config.toml
num_hidden_layers = 18
hidden_size = 160
num_attention_heads = 5
num_key_value_heads = 5
head_dim = 32
intermediate_size = 640
vocab_size = 4058
hidden_act = "gelu"
norm = "layernorm"
norm_place = "pre"
norm_eps = 1e-05
positions = "rope"
rope_theta = 2360.0
rope_fraction = 0.25
qk_norm = false
attn_scale = 0.177
bias = "all"
tie_word_embeddings = false
parallel_block = true
init = "normal"
init_std_qkv = 0.024
init_std_o = 0.00401
init_std_up = 0.024
init_std_down = 0.00401
optimizer = "cautious_adamw"
learning_rate = 0.00111
beta1 = 0.9
beta2 = 0.95
weight_decay = 0.15
lr_head = 0.00508
max_grad_norm = 1.0
warmup_steps = 407
schedule = "wsd"
decay_fraction = 0.513
decay_shape = "linear"
final_lr_fraction = 0.0
batch_tokens = 16384
max_seq_len = 1024
doc_mask = false
train_tokens = 148400000
max_steps = 9058
dataset = "wikipedia_en"
Each number is 128 + 32 x the weight over its row's rms, rounded and kept within 0 to 255. Layers, rows and columns count from 0. The size above them is the row's rms in percent of the matrix's.

# layer 7 attention query, 160x160, rms 0.0557, rows 10-31, columns 0-159
size [118 119 109 120 121 117 124 127 119 110 112 121 119 109 128 109 109 115 107 107 119 110]
[[125  84 114  92 127 113 100  76  55 127 112 138 113 123 162 152 144 109 126  74 161 105 236 126 187  55 141 123 129 135 107 143 122 141 169  71 187 185 116 113 183 149 180 142 151 113 117  90 119 168  95 115 117 112 177  92  94 130 109 134 200  95 178  84  92 183 123 109 106 117 167 178 177  37 161 100  76 117  62 144 116 131 127 103 134 124 153 100 120  92 147  97 132 140 126 147 152 129 135 100 142 144  88  71 137 110 126 137  87 141 166 167 161  96 131 163 133 104 157 160 134 144 111 120 173 141 146  95 124 152 136 203 139  86 161 122 120 111 130  93 133 126 154 100 134 140  98  96 111 162 130 108 166 178 159 113 154  72 105 130]
 [117 107  72 125 139 153 115 123 148 147 103 130  97 184  99 127 139 136 137 109 170 141 155 121 124 196 152 146 143  86  52 168 142 146 143  73 140 134 156 174 138 163 119 106 130 155  75  88 121  87 149 111 151 139 116 103 118 120 175 145 168 115 196 137 101 157  37 157  69 166 132 109 101 124  85 114  95 104 104 130 103  50 103 134 148 192 133 102 168 158 131 140 130 151 151 133  84 107  55 149 127 155 115  84 149 147  67 110  87 171  80 142 114 125 139 170 191 162 166 136 156  97 103 112 151 133 134 190 133 151  92 192 169 124  92 123  66 188 126 100 156 132 187  68 124 119 138 134 132 143 101  80 155 148  88 114 159 141 109 121]
 [106 157 166 168 106  91 101 125 136 122 132 110 149 100 150 128 110  83  52 198 108 153 129 151 147  59 172 124 132 118 142 154 108 113 111 141 137 139 120  88 135 109 114 173 127 180 139 103 155 145 180  70 172 120 126 151  52 118 127 121 184  78  47 111 140 129 147 133 130 127 105 101 113 113 120  92 172 131  91 167 136 117  99 118  80  98 122  92 140 148 123  92  83 110 103 105 141  70 121 119 186  93  91 102 153 170 143 148 146 188 128 205  72  73 147 143 152  98 116 164 145 192 187 136 129  98 187 113 130 161 106 161 132 156 150 118 186 105 127 151 144 113 159 155  60 131 133 162 124 137  73 158 124 108 159 145  82  79  78 165]
 [187 150 146  75 172 134  72 175  80  89 110 159 117 134 178 148  44 117 184 158 121 127  87 128  97 137 185 147 119 124 131 118  85 100 110  80 143 145  87 126 127  89 158 172 146 111 119 134 173 109  80 128 158  86  86  86 147 119  97 113 154 128  96 108 114  94 142 146 168 144 157 148 120  99 109 176 187  85 117  82 125 147 132 127 119 123 145 106 139  90 154 163 124  96 147 139 119  58 152 134 160  93 178 141 136 143 111 185 156 145  77 152 127  55 157 105 158  68 127 144 117 134 148 145 137 128 128  98 143 123 154  85  99 167 157 127 244 156 133 108 112 149  80  93 150 117 131 135 128 150 184 106 136 143  43  68  94 133 138 134]
 [102 162 161 106 135 124 179  82  92  95 155 164 188  92 114  97 117 131  85 155 161 133 107 136 146  79 169 121 164 114 106 150 152  86 113 140 112  81 128 113 178 133 100 176 110  91 135 111 117 126 148 102 187 129 102 102 162 109  92 102 157 175 106  80 115  96 136 129 190 193 121 154 171 160 106  97 117  89 164 113 151 103 140 122 134 162 110 149 130 171 169 168 155  82 119 100 106  86 136 144 147 128 115 136 135 125 138 121  70 115  97 131 118 103 196 121 152 145 174 160  84 130 129  60 156 142 144 203 105 127 183  82  63 156 119 124 122 104 143  45 104  57  89 128 159 165 155 136 189 123 181  85 127 107  83 127  87 102  76 156]
 [ 97 151 124 173 100 100  92  85 122  99 146 166  48 159 161  81 136  95 161  99 103 147  98 139 119  90 120 135 153 169 114 175 159  86 153  85 139 116 135  93 142  85 111 170 156 127 195 100 154 152 100 203 110 125 169 136 104 133 103  75  57 115  72 131 133 141  72 112 120  98 166  59 185 100  84  95 190 135 150 158  89 143 140 198 119 116 107 135 144 175 142 200  97 138 116 109 133 157 145 143 122 157 126 117 116  86 144 107 187 113 117 103 126 102 110 106 121 116 191 130 164 166 155 200 102 152 144 152  80  87 176 109 140 164 156 128 155 109 130 111  99 137 154 193 136  90  83 129 142 114 119 119 151 148  98  98 154 179 112 133]
 [163 142 137 111  91 169  56 183 128 138 144  95 117 163 112 138 194 117 165 153 185 150 139 116 185 134 164  90 110 101 109 163  89 201  55 155 122 134 122 122 128 140 139  84  87  88  89 123 112  82 137 129 125 144 151 127  96 159 118 124 113 114 105 145 138 130 148 145 100 150 185 210 153 173 100 123 152 133 146 141  67 106  97 153  97 127 124 190 171  78  94 183 143 127  37 150 115 163 129 136 120 109 151 111 118  92 158 160  76 115  94  79 156 137  84  97 126 173 145 130 104 212 144 139  88 137 164  76 159 123 178 108 122 138  91 113 137 104 126 103 128 124 100  92  95 133 129 122  84 158 161 103 120  45  87 138 111 163 136 131]
 [144 100 118 182 132 124 120  84 150 112 138 167 152 149 149 133 152 123 138  79 130 120 165 141 105 141 165  95 156 160 180 115 175 124 139 157 166 106  94  93  87 107  75 145 128 141  98 112 107  60 122  39 117 108 150  89  93  92 185  70 133 130 145 105 119 139  78 127 159 147 155 166 143 123 166  89 107  73 124 147 137 174 156 121 140 195 124  61 112 131 130 115 118 151 110  81  94 162  87 173 101 118 128  70 106  80  86 160 113 107 227 106 102 127 149 109 172 176 115 113 135 115  97 168 114 105  74 184 122 148 108 173 174  64 140 109 121 122 150 130 168 158 116 126 111 121 145 119 188 156 196  95 109  73 163 167 137 118 113 142]
 [132 109 176  96 136 118 112 170 100 116 147  70 196  57 203 135 137 122 147 109 123 113 136 113 145  80 106 138 118 158 109 153 144 139 186 118 117 147 193 118 110 105 132  87 130 138 121 122 108 155 169 142 120 144 126 104  72 131 142 170  63  60 153 131 107  86 107 176  71 197  84  97  68 123 122 125 150 125 112 148 151 117 126 119 110  99 162 164 104 138 124 101 107 165 150 130 197 130 124 142 146 184 185  83 150 130 108  91 207 140 116 122 158 112 126 143 134  94  87 139 178 118  86  75 107  94 163 126 118 166 115 144 140 138  89 105 168  89 105  80 113 139  91 107 133  85  88 175 141  74 184 142 132 186 171  66 142 111 171 118]
 [151 130 160 105 104  98 134 117 139 152  98 107 133 197 124 116 119  94 115 142 110 129 146 183  92  87 111  91 124 113 152 113 152  98  84 123 101  69 118 108 156 145  82 107  59  94 151 132  79 116 104 127  80  76 107 153  82 142 143 148 111 164 197 133 107  56  92 184 130 172 147 147 124 183 121 174 150  92 145 141 132 143 141 128 116 195 125 126 186  55 108 148 145  56  90 143 100 126 164 151 166 184  81 140 200 211 111 149 189  88 148 118 117 110 115 120  77 111 116 168 163 131 148 115 148 163 188 145 179 132 145 146 103 109 131 140  84 103 113 141  86  85 115 164 142 110 130 163 173 114 125 148 100 146  97 175 151 103 131 104]
 [117 198 154  84 142 139 133 177  85 209 153 163 141  95  82 119 164 114 107 135 128 122 129  83 110  64 129  64 128 104 140  84 160 198 168 101 136 113 125 113 143  76 130 125 135  99 131 127 165  86 110 117 121 122 165 149 118 131 100 184  87 113 137 104 125 159 168 161  94 151 179 152 108  72 153 106 170 128 162 134 144 124 176  92  88 183 151 150  91 134 139 100  67 111 144 183 157 180 166 106  93  57 123  65 180 156 141  97  58 168 143 128 164 159 185 151  84 130  83 128 124 154  85 116 113 139 139  82 138 111 144 136 132 179 134 134  88 109 138 137 190 133 150  95  96 141  83  84 121 108 157 128 142 133 164 146 102 159 136  98]
 [171  31  86 125 143 149 106  81 160 107 132 116 127 123 146 203 114 148 140 105 123 126  55 123 142 159 149 111 159 107  98 183 116 115 166 200  74 148 148 114 144  97  98 167 117 147 116 106 114 138 111 217 193 118  92 146 115 144 158 161 154 122 134 149 162 127 131 115 124 110 176 103  78 124 126 104 111 152 141 142 136 137 122 103 114 184  90 133 119 140 134 164 112  93 138 126 108 165 122 135 127 116 148  86 139 115 123  57 121 147 146 116 130  93 110  92 112 123 110 175 135 173  79 145 152 121 177  55 114 173 146  93 137 138  88 124  93  74 158 204 109 129 108 107 127 148 172 142 148 110 193  99 153 123 169 203 155  40  77 109]
 [141 149 134 144 152 187 136  65 165  71 142 145 172 172 140 149 150 143  93 148 142 165  59 108 150 126 174 148  91 124 112 111 147 122 212 190  90 193 189 183 135 148 129 162 138  84 132 122 130  86  71 101 114 119  92  88 125 114 139  89 111 177  69  59 133 154 139 100 113 100 143 120 193  74 123 172 114 161 162 151  97 125 108 100 187 146 125 176 107  88 133 122 121 103 113 118 172 105 154 153  91  84  98 144 114 106  84 157 170 114 114 118 126 136 183 125 118  61 154  95  53 136  95 143 155 118 160 160  68 156 136 166  83 148 115  99 142 153 145 162 135 133 111 153 147 138 147 103 168 115 142  85 153 104  92 115 122 119 111  89]
 [155 114 159 118 133 167 180 120 114 186 150  91 153 101  97  50 110 170 153 147  68 120 106  76  86  99 107 141 103 103 132 141 118  89 162 148 166 159 114 143 169 132 165 177 127  90 137 154 126 125 177 169 171 123 143 145 158 127 167 174 121  79 102 117 148 131 130 113 171 130 129 142  93 129 218 133 120  59 178 134 127  64 115 124 149 169  83 121 122 149 152 183  97 129  94  92 144 132 195  98 159 141 118 138 171  36  79  92 115 128 130 136 142 153  46 146  76 125 105 168 134  77 103 110 134 105 164 163 125 116 136 105 115  93  76 164 124 110 112  80 122 133 104  87  88 189  96  81 117 128 135 128 155 131 160 116 138 180 150 113]
 [136 133 153 116 143 129 131 136 131  66 109 116 132 215 167 123 119 119 110 187  66 164 169 123 147  73  93  85 104  96 167 101 139 139  74 111 125 101 190 127  82 133  68 109 159 117 156 108 114 103 157  42  88 148 134  79 150 126 107  73 130  55 151 113  99 114 113 100 139 134 157 188 144 177 132 145 122 135 128 130 147 128 125 136 138 126 133 125 149  72 102 153 126 135 172 141 146 156 132 105 106 104 163 138 104 150 186 130 200 147 175 128 112 117  90 103 145 138 129 168 136  94  99 108 146 151 169 122 125 163 146 153 142 138 184  99 172  86  96  84  17 115 156 157 157 102 204 110 145 120 100 109 119  94 140  98 146 181 181 124]
 [145 124 173 106  87 158 197 159  19  76  98 119 129 102 163  72 182 158 114 166 122  76 147 135 177  99 116 103 160  79 131 122 128 111 103 139 129 164 139 166 115 135  94 107 145 141  71  94 146 148 118 187 137 145 143 136 161  82 152  98 173 111 171 122 112 141 150 143 150 112 115 137  72 137 103  89 125 149 160 166 123 161 158 103  69 144 152 133 130 105 104 106 133 172 124 181 114 149 109 123  77 120 182 145 108  77 126  94 134  88 121 116 150 151 114 156 116 142 121  53 108 157 149 160  53 141 139 194 121 127  62 143  80  99 140 168 108 177 160 151 142 125 125  96 124 121 180 145  60 122  93 106 106 152 153 124 177 103 184 169]
 [124 145 123 124 125 169 188 104  93 159 176 135 148 118 125 103 142 112 106 170 158 125 137 146 131 153 127  69 172 101 128 116 128 115 101 119  91  95 160  85 124 199  85 150 186 122 110 155 125  93 124 163 132 180 150 136 143 149 134  77 122 189 137 142 119 133  93 131 129 151 157 115  86 133 129 152 132 110 216 116 126 108  96 133  91  75 129 166 110 182 136 113 120 144 162 144 114 121 131 106 127 124 123 191  59 104  90 113  86  99  97  78 123 126 144 127 108 152 105  86 193  77 110  92  38 156 157 146 171 156 129 127 175 112 220 169 124 139 129 111 154 105 158 165  92 127 187  62 125  90  50 148 118 130 125  53 164  99 131 127]
 [ 75  97  81 141 145 136 119 147 103  90 165 151 131 145 144  77 161 147 103 136  94 154 144 127  95 107 168 127  63 171 144 171 168 139 107 135 168  92 199 120 181 162 124 124  96 120 133 100 155  80 171 125  92  78 169 166 124 109 109 148 144  97 171 112 123 124 134  67 187 132  85 132 169 101 148 159 119 122 130 139  47 111 178 135 106 105 135 169 149 137 102 160  91 142 143  97 102 133 116 110 133 138 129 150 104 110 180 138  80  80 157 151 109 107  59 140 196 106 154 172  78 136 129  87  97  93 115 135 160 189 149 118 102 121 131  89  51 105 137  79 176  83 145 111 119 105 146 110 113 119 178 132 149 162 121 130 101  71 173 209]
 [138  98  95 128 179 127 175 158 143  94 103 141 133 125 154 152 138 104 108 157 155 128 102 104  82 157 213 145  86 168 109  85 132 115 145 135 108 110 105 175 135 165 134 199 110  72 127 147 135 148 161  92 106 119  96 137 172  98 154 135 124 130 156 177  62 126 162 141 160 106 147 112 179  87  73 187  84 115 138 145 139 112 128 136  92  78 126 144 109  73 103 102 123  82 152 133 122  62 100 141  81 180 103 133 135 116 124 155 196 102 152 103  63 210 210 102 125  85  96 151 156 132 134 161  87 122 154 167 131 143 152 107 112 108 157  84 133 108 155  94  97  97 172 178  99  93  87 148 160 109 157  78  95  98 154 129 153 105 175 121]
 [ 65  89  99 106  71 139 126  86 184 172  72 161 116 102 192 142 121 115 157 129 142 137 145 148 105 125 126 166  71 136 143 104 157  84 124 106 142  97 106 175 127 121  68 136 170 110 146 192 158 153 157 101 129 107  99 118 101 126 132 115 149 151  88 109 144 105 143 127  96 145 175 161 195 195 106 170 111 144  68 112 155 105 142 116 164 104 120  90 107 177 105  47 104 116 170 173 139 126  96 111  69 143 100 144 142 108 124 118 101 150 184 129 156 119 143 118  81 120 150 151 113 163 144 100  80 117  94 156 132 146  76 145  41  52 164 141 130 134 158 137 128 162  89 170 141 107 171 143 176 179 141 160  92 126 165 175 140 125 183 118]
 [118 105  94 107 160 127 137 135 153 119 127 105 141 116 197 115 125 122 139  75 166 130 131 134 149 141 129 118  64 151 126 155 139 126 194 177 107  90 117 173 109 161  88 142 107 199 111 130 101  82 157 146 118 143 134 134  64  78 148 160 104 146 137 153 157 143 130 135 113 101 150 129 198  73  92 137 150 104 111 100 113 149 207 124 184  85 143  94 107 145 135  94 128 152 139 142 162 161  78 154 135 183 131 132 129 114 158  94 114 159  96 108 146 117 128 120  82  58 231 131 128 125  94 126  45 135 140 147  87 178 153 143 116 132 141 156  68 121 110  87 174 169  58 122 172 121 134 179  65 105 138 126 135 189  80 168 103 156 127 127]
 [ 85 153 111 162 182 136  67 160 141  99  59 154 102 147 109 140  92 111 158 142  91 108 169  76 154 118 150 140 188 125 155 100 127 123 103  94 184 110 199 116 141 146 126  83 105 110 139 122 151 136 112  99 172 203  85 174 117 124 139 120  97  66 154 141  79 154 178 164  88 109  85 143 153 135 171 131 146 117 145 113 140  89 137 153 148  13 187 109 116 114 113 106 154  96 158 133  73 131 150 144 173  95 144  87 168 100 156 125  96 120 124 142  94 109 163 150 120 107 138 121  73 109 167 153 196 166 127 121 104  74 173 105 125 105 134 118  91 121 109 163  92  88 188 118 144 149 112  60 122 127 107 138 158 187 113 102 152 137 152 125]]
# layer 7 attention key, 160x160, rms 0.0561, rows 10-30, columns 0-159
size [117 128 118 126 121 116 131 129 122 114 114 127 122 112 140 114 115 123 111 113 127]
[[177 175 146 132 138 136 101 128 196 101 132 186 161  97 163 149 152  90 119 129  55 157 172 122 121 142  55 123 184 139 152  80 153 115 132 144 128 111 105 151 117 129  93 107  72 120 104 123 101 167 161 171 150 127 147 103 125 120 109 107 124 141 146  99 155 150 197 130  83 103 166 149  86 184 147 198  72 150 116 152 152 133 141 133 148  97 101  94  90 160  92 123  96 149 127 105 133 111 100 118  98 129  88  98  87  88  73 140 140 129 109 131  76 118 104 138  87 220 138  62 135 142 144 143  89  88 129 125 147 176  50 164 110  75 170 145 150 130 159 110 163  74 154 168 149  76  90 134 135 104 165 177 132  98 161 130 116 183 132 157]
 [170 143 135  58 118 156 111 118 131 160 145 157 111 162 153 145 131 145 150 100 102 167 102 158 119 108  74 141 159 165 106 174 159 146 110 123 155 128  62 201 124  90  89  71 147 119  83  70 128  79  86 133 103 140 154 103 138 153 134 152 134 103 129 139  89 117 127  77 190 141 145 170 142 137  94 161 105 157 126  72 163 115  90 123 112  93  50  94 138 120 141 114  70  81 108 127 107 138  99 146  92 181 116 100  80 130 142 149 113  89 120 121  83  98 193 117 127 152 158 134 139 167 121 142 118 187 121  68 143 122 134 185 113 195 114 130  53 158 173 154 116 174 130 138 118 153 148 104 181 103 123 187 129  90 156 124 126 174 130 211]
 [144 152 109 162 135 122 152  67 129 112  95 154 150 136 188 163 120 150  60 111 153 127 111 127 126 151 122 126 136  91 120 141 137  79 135 145 101 149 108 118 137 146 143 115 116 150 146 144 158 190 146 145 112  85 130 158 193 111 112 127 155 189 172  63 148 184 139 140   0 115 122 108 153  92 164 145 125 125 112  78 154 134 144 138  77 125 172 136 149 156 204 118 122 138 100 102 112 122 148 106  83 135 149 149  86 153 140 142 137 145 125 158 123 125 104 134 118 119 110 118 124 127 103 120 103 115 146 126 145 129  26 128 178 127 160 140 135 136 142  93 122  24  48  78 152 164  86 175 122 136 176 150 142  86 116 127 148 121  53 201]
 [ 97 144 134 173 121 120 158 108 113 154 140 176 109 118  74  72 128 111 146  58 139 125 199  85 141 162 181 155 154 143 135 147 141  80  49 164  77  74 110 124 189 149  92 103 153  84 112 123 142 126 131  72 119  94 114 145 156 109 183  92 131 112  92 167  85 189  68 166 121  96 137 102 115 134 195 155  62 145  78 140 139 118 141 118  42 144 147 114 119 114 128  91 155 178 129 115 137 178 149 116  72  65 177 148  97 124 159 155 164 109 157 161 195  94 151 136 123 152 104 138 106 120  66 128 150 138 128 122  73 152 118 159 113 109  89 118 128 155 161 153 192 127 118 107 143 167 118 126 160 131 151 125 147 116 163 132 146 141 139  88]
 [ 98 188  90 178 166  78 178 146 147 158 155 146  90 172  87 100  91 123 113 126 181 100  81  47 142 109 114 111 122 178  95 194 143 121 126 118 190 137 106 172 166 106 164  97 146  74 144 117 152 122 118  96 121 101 157 136 163 106 127 139  92 118 113 118  72 121 129 113  98 104 121 159  64 117 180 122 132 188 103 125 160 119  94 143 106 156 199 191 159  85 113 119 141 111 149 175 108 140 115 128 118 126 141 110 159 108 121 113 106 124  79 155 124 131 187 142 108 106 130 115 118 112 182 163 148 147 172 109  42 170  80 118 120  42 134 158  90 144 142 162 140 128  87  90  79 146 145 126 193  80 141 170 149 149 130 129 121 121  89 114]
 [164  96  83 101 148 125 146  52 138 158  80 135 118 139 174 122 144  70  63 148 116 142 114 107 157 142 156 131 139 161  93 118  93 118 120 160 118  97 133 103 168 138 144 173 167 133 154  89 114 101  92 173 180 178 157 150 185 119 101 143 152 123 141 135 100  98  74 158 122  91 151 124 186 157 153 168  97 155  91 142 133 140  69 152 172 141 134 113 104  74  86 186 127 105 165 168  75 162 123  98 116 151 104 181 111 153  95 120 117  97 153 125 245 150 104  91 171 131 148  73 140 102 142  96 160 125 126 120 177 132 147  91 134 121 147 130 133 111 114  91 151 128 186 129 159 142 134  83 115 198  72 121 154 124 109 113 199 110  78 104]
 [ 99 187 130 103 115 108 137 134 115 155 107  42 152 174 153 184 139 131 100 146  58  64  88 127  87 150 123 149 145 153 130  82 116 109  64  93 141  56 101 109 207 131  93 110 151 157 145 112 160 139 210 127 114  98 124 100  69 157 111 202 102 126 124 111 133 165 110 106 157 116  88 121  78 221 114 172 136  81 147 115 122 142 175 125  78 105 178 178 137  77 157 119 106 110 122 172 139 156 101 198 151 105 165 157 109  98 145 128 112 117 118 154 119  64 142 119 136  97 170 144 171 111 138 156 123 107 142  93 135 147 168 110 120 110 129 114 169 137 138 108 111 162 111 105 111 140 115  57 149 168  92 132 176 125 132 133  96 115 130 131]
 [149 165 143  61 147 157 106 127 140 120 174 130  94 127 143  81 173  74 162 136 156 166  84 126 118 164 147 100  66 133 135 177 154 115 163 161 157  93 157 118  57 137 106 159  90 122  90 140  70 101 171 163 132 174 126 121 164 163  63  99 123 163 165 161 125  93 145 102 115 135  87 164 187 141 105 172 118 115 180 102 150 137 117 163 204 118 107 155 156  80 124 150 137 135 140 161 129 157 109  79 109  85 117 105 153 107 156  90 183 134 134  71 104  59 158 115 146  92 150 165 138 129 114 122  89 143 136 124 124 134 107 169  91  90  83 136 101 101 146 133 111  94  91 166  99  96 142  63 130 141 159 100 113 148 171 160  35 172 121 165]
 [132 112 126 154 133 169 101 108 127 149  87 185 166 132 100 114 114  97 189 131  89 137 163 104 172 120  92 144 143 149  94 115 121 154 148 131 117 173 123  86 145 172 149 119 140 127 126 136 150  98  87 150 152 114 160  89 136 128  99 105  58 192  83 115 128 221  84 137  81 136 172 111  56  35 135 118 144 161 109 108 112 133 190 103 178 107 129  63 105 121 113 150  70 178 142  79 110 143 182 168 158 104 119  95 102 163 114 135 128 140 151 132  65 146 142 144 179 128 185  54 135 117 126 157 164 108 111  89 148  72 152 118 176 149 153 125 126  83 110 148 152 101 113 179 149  90  69 117 123 129 104 128 123 114 185 133 116 148  92 154]
 [161 162 105 162 125 119 170 177  70  94 168 159 132  78 154 123  87  90  95 210 145  83 111  90  79 152 173 130 136  81 168 127 182 118 102 117  95 143 111 150 184 110 153  87 120 120 109 115  98 125 131 186  63 109 155  96 119 120 153 132  45 145 139 130  51 143 108 146 122 190 147  96 120  84  70 126 113 144 123  70 154 142 156 129 119 120 159 157  94 135 165 111 170 113 150 163 129 115 111 118 154  83 176 119 153 170 117 133 131 160 143 164 169 109  94 131 134 103 153  50 173 125 185 110 120 113 121 132 120 148 114 117 172 112 135 111 138 117  86 114 150 169 161 103  96 174 172 150 163  64 128  79 114 113 156  76  66 150 102 133]
 [122 140 146 140 168 157 133 139  98 107  97 177 172 119 159 137 209 150 155 139 181 117 119 166 170 141 117 113 207 178  85 131 104 159  77 112  78 140 128 130 191 173 102 130  81 108 130 113 175 112 188 169 140 122 122  82 127 139 135 127 134 114 150 118 124 181 175  86 121 144  93 100 101 150 124 117 214 134 156 118 100 102 169 118 133 143 131 116  81 108  75 144  76 128 141  95 142 135 107 159 128  92 156 175 138 117 173 120  95 138  67  88  85 161 106  87  91 106 133  96 100 119 172 148 143  60 166 180  74 166 167 126 163 167 169  92  96 125 155  83 103  88 165 141 175  67  77 126 132  97 151 110  88 124 100 134  99 101 133 122]
 [129 146 120 120 151 141 122 165 212 211  69 128 144 149 139  76 127 166 125 147 155 129 154  85  75 131 105 123  76 140  63 132 141 101 112 132 150  94 148 121 154 143 152 154 128 164 138 173 103  80 108 145 133 159 117  68 128 152 142 106  96 138  96 181  91  92 118 121 128 115 127 193 166  53 128 102 176 101 165 112  99 120 163 152  79 130 141  95  69 147 147 124 143  70 103 141 144 103 127 159 111 120 181 127  60 138 162  98  79 130 169 120 158 167 182 141  94 135 123 143 142 146 146  99 105 112 184 105 214 147  88 101 109  64 190 138 168 125 195 112 123 133 120 127 129  77 149  86 109  78 135 151  95 130  99 140 118 163 164 123]
 [ 80 192 109 154 105 133 118 118 201 111 134 129 124  78  94 156 136 161 127 153 198  95 123 138  90 123 116  88 116 106  67 159 157 165  80 151 202 141 138  31 160  57 146 142 159  78 119 154 116 115 143  75 130  71 180 120 168 119 132 112 159  99 163 148 131 100 100 100 138 161  68 126 111 126 209 179 162 116 136 133 156 114  43 145 114  98 122 125 130 149 109 173 132 118 115 172 139 147 195 185 146 134 122 172 107  88 103 136 118  72 140 155 150 147 186 129 104 157 150  94 142  83 121  87 129 114 144 149 117 109 112 119  70  99 113 129 133 111 110 114 144 161 105 181 170 107 181 157 134 121 152 107 116 148 105 120 151 158 105 121]
 [169  59  79 137  52 131 134 142 187 116  80 124 104 149 150 128 129  35 119 119 128 101 173  96 216 116 113 177 141 171  88 153 123 119 230  77 140 128 151 150 172 121 181 114  98 115 153 109 141 126 137 124 161 135 146  91 130 131 150 127 108 151 152 128  41 120 141  73 168  54 157 125  98  84  90 118 120  83  88 102 124  93 121 109 122 110 132  56 127 155  80 143 110 101 114 177 136 131 112 127 119 161 166 140 174 134 143 143 145 130  79 118  95 137 142 136 122  95 100 175 124 122 107 168 129  87 189 149 117 111  98 151 121 115 149 166 140 111 131 171 115  96 179 142 116 134 162 149 130  83 133 124  78 171 150 141 189 142 125 163]
 [163 123 110 117 137 113 158 126  54 123  97 101 133 104 148 128 114  95 124 144 104  93 134 145 119 174 128 154 144  86 138 188 167 118 160 128 133  32 105 109 108 123 129 137  99 117 107 138 106  99 152  97  85 117 177 137 106 165 154 128 131 119 155 160 194 101 119 109 106 159 102  71 112 133 122  74  85 131 123  75 136 139 105 127 185 135 148 146 163 134 136 151  93 211 167  69 138  76 193 101 170 110 146 111 127 110 106 169 163 152 114 169 132 110 148  80 148 127 213 108 107 142 124 216 175  97 176  95 113  99  96  61 146  89 122 164 139  88 127  99 193 147 146 141 104  76  85 173 139 134 139  80 174 124 106 108 121 151  91 106]
 [137 128 220 163 105 135 112 155 121 123 150  47 181 128 129 161 119 140 100 115 118 139 160 152 136 145 164 141 141 111  97 112  70 157 129 162  64  84 138 148 115  86  77 137  99 140 128 126  61 151  81 112 105  97 103 149 113 145  82 177  98 183 124 120  91 138  92  76 140 167  86 161 140  56 150 162 133 152 192 142 121 109 114 115 106  85 124 132 166 127 120 126 131 197 117  79 126 108  60  76 139 159 131 135 118 141  64 129 140 159  90 116  75 178 100 149 126 153 141 160 135 182 112 209 176  56 112 133 118 132 144 128 121 108 175 126 146 186  99 106 143 147  73 133 130 111 109 127  66 123 109 187 157 121 129 151 151 110 125 107]
 [112  87 200 197 168 106  82 132  85 115 132 114 101 121 107 172 155 138  92 150 160 143 127 154 129 129 156  98 110 105 140 129 118 133 151 130 108 124 111 119 100 136 164  70 104  99  89  88 122  90 117  97 123 170 105 164 147 208 157 175 135 121 167 151 166  51 140 108 157 104  81 150 128  60  91 121 160 148 143 130 152 138 173 121 150 125 148 162 154 132  84 118  88  93 184 104 121 128 120 133 144 190 102 167  28 111 142 149 153 189 101 183 176 139 119 122 146  60 133 154  86 146 150 137 176  89  99 128  63 141 140 131 131  88 126 127 146 107  93 154  85 158 127 125  80 153  90 146 149 168  83 150  86 119 141 111 209 129  98 121]
 [128 140  66 120 157 156 135  98 164 131 169 148 137 173 148 161 125  95 124 131 129  78 100  81  49 139 170 147 122 120 108 127 136 162 173 182 156 141 207 208  87  85 138 113 149 135 165 159 158 105 153 155 116 111 125 100 144 147  57 192  57 175 146 148 114 144 159 112  94 118 154  88 116 128 142 104 129  79  98 154 126 132  73 143 140 153 134 136 180  90  94 126 127 166 133 127 135  89  87 138  99 150  73 153  96 112 120 120 177  61 122 116 120 181 130  99  89 149 175 156  69 162 131 172 133 161 137 171 180 140 119 160 153 114  86 132 169 141 136 181  92 127 166 130  58 134  92 127  95 172  82 113 122 106 139 122 110 125 127  69]
 [ 22 154 115 133 151  70 181  93 123 111 189 159  97 104 118 131 125  90 136  98 149 156 110 134 131 146 166 138 160 122 135 107 166 112 147 164 141  88 147  89  97 130 115 135 156 144 117 153  98 136 140 114  93 130 119 146 116 116 163  89  57  78 148 159 116  97 159 179 134 154 114 121 107  90 146 134 171 129 159 103 136 113  88 192  84 165 169 146 113 113 170  67 135 112 158  90 126 146 100 134 130 156  77 106 176  99 107 165 146  74 160 157 153 133 169 126 162 165 225 146 148 139 137 108  55  70 112 162 123  63  99 112 125 110 126  62  99  81  91 120  95 166 158 179 142 118 105 153  75 101 165 139  88 145 162 142 135 155  92 119]
 [ 94 167 141 135 108  25 123 143  81 128 127 147 114 112 134 192 140 109 118 135  87 188 188 111 147 114 144  74  91 133 137 185 118 113 146 120 118 135 146 166  96 149 178 113 111  72 155 116 130 119 154 179 161 110 114 182 117  89 132  84 179 170 136 122 162 112 138 147  59 169 134 184 186 111 133 139 120 123 112 131 128 167 152 169 135 112  97 126 108 146 135  79 129 143 133 103 129  98 100 177 148 113 169 111 245 125  98 100 121  95  80  83  97 164 118 120  83 134 151 153 135 134  88 112 103  85 147  81 181 122 112  64 114  98  78 123 129  99  79 116 126 176 124 138 132 166 121 147 109 149 110  94  97 157 146  74  94 126 199 143]
 [ 69 128 115 136  82 126  96  95 142  79 129 181 153  70 150 149  87 149 153 115 120 148 145  75 111 122 106 106 135 144 112  82 100 174 128 185 125 140 162 183 144 128 131 116 121  88 123 173 168  75  84 180 183 160 150 175  75 119  54 154 160 136 134 105 145 154  85 166 112  91  92 210  85  88  87 120 193 148 154 191 109 146 125 137 167 128 121 114 102 169 182 121 140 132  76 133 130  89 126 186 116 123 127 102 130 163 133 148 117  68 120 161 166 162 187 113 140 161 124 124 140 118 117 174 155  95 130 103 182 125 152 116  96 127 124  99  76 112 131 121 179 111 144 176 159 170 122 125 139 127  92 133 115  96 168 120  39 137 144  99]]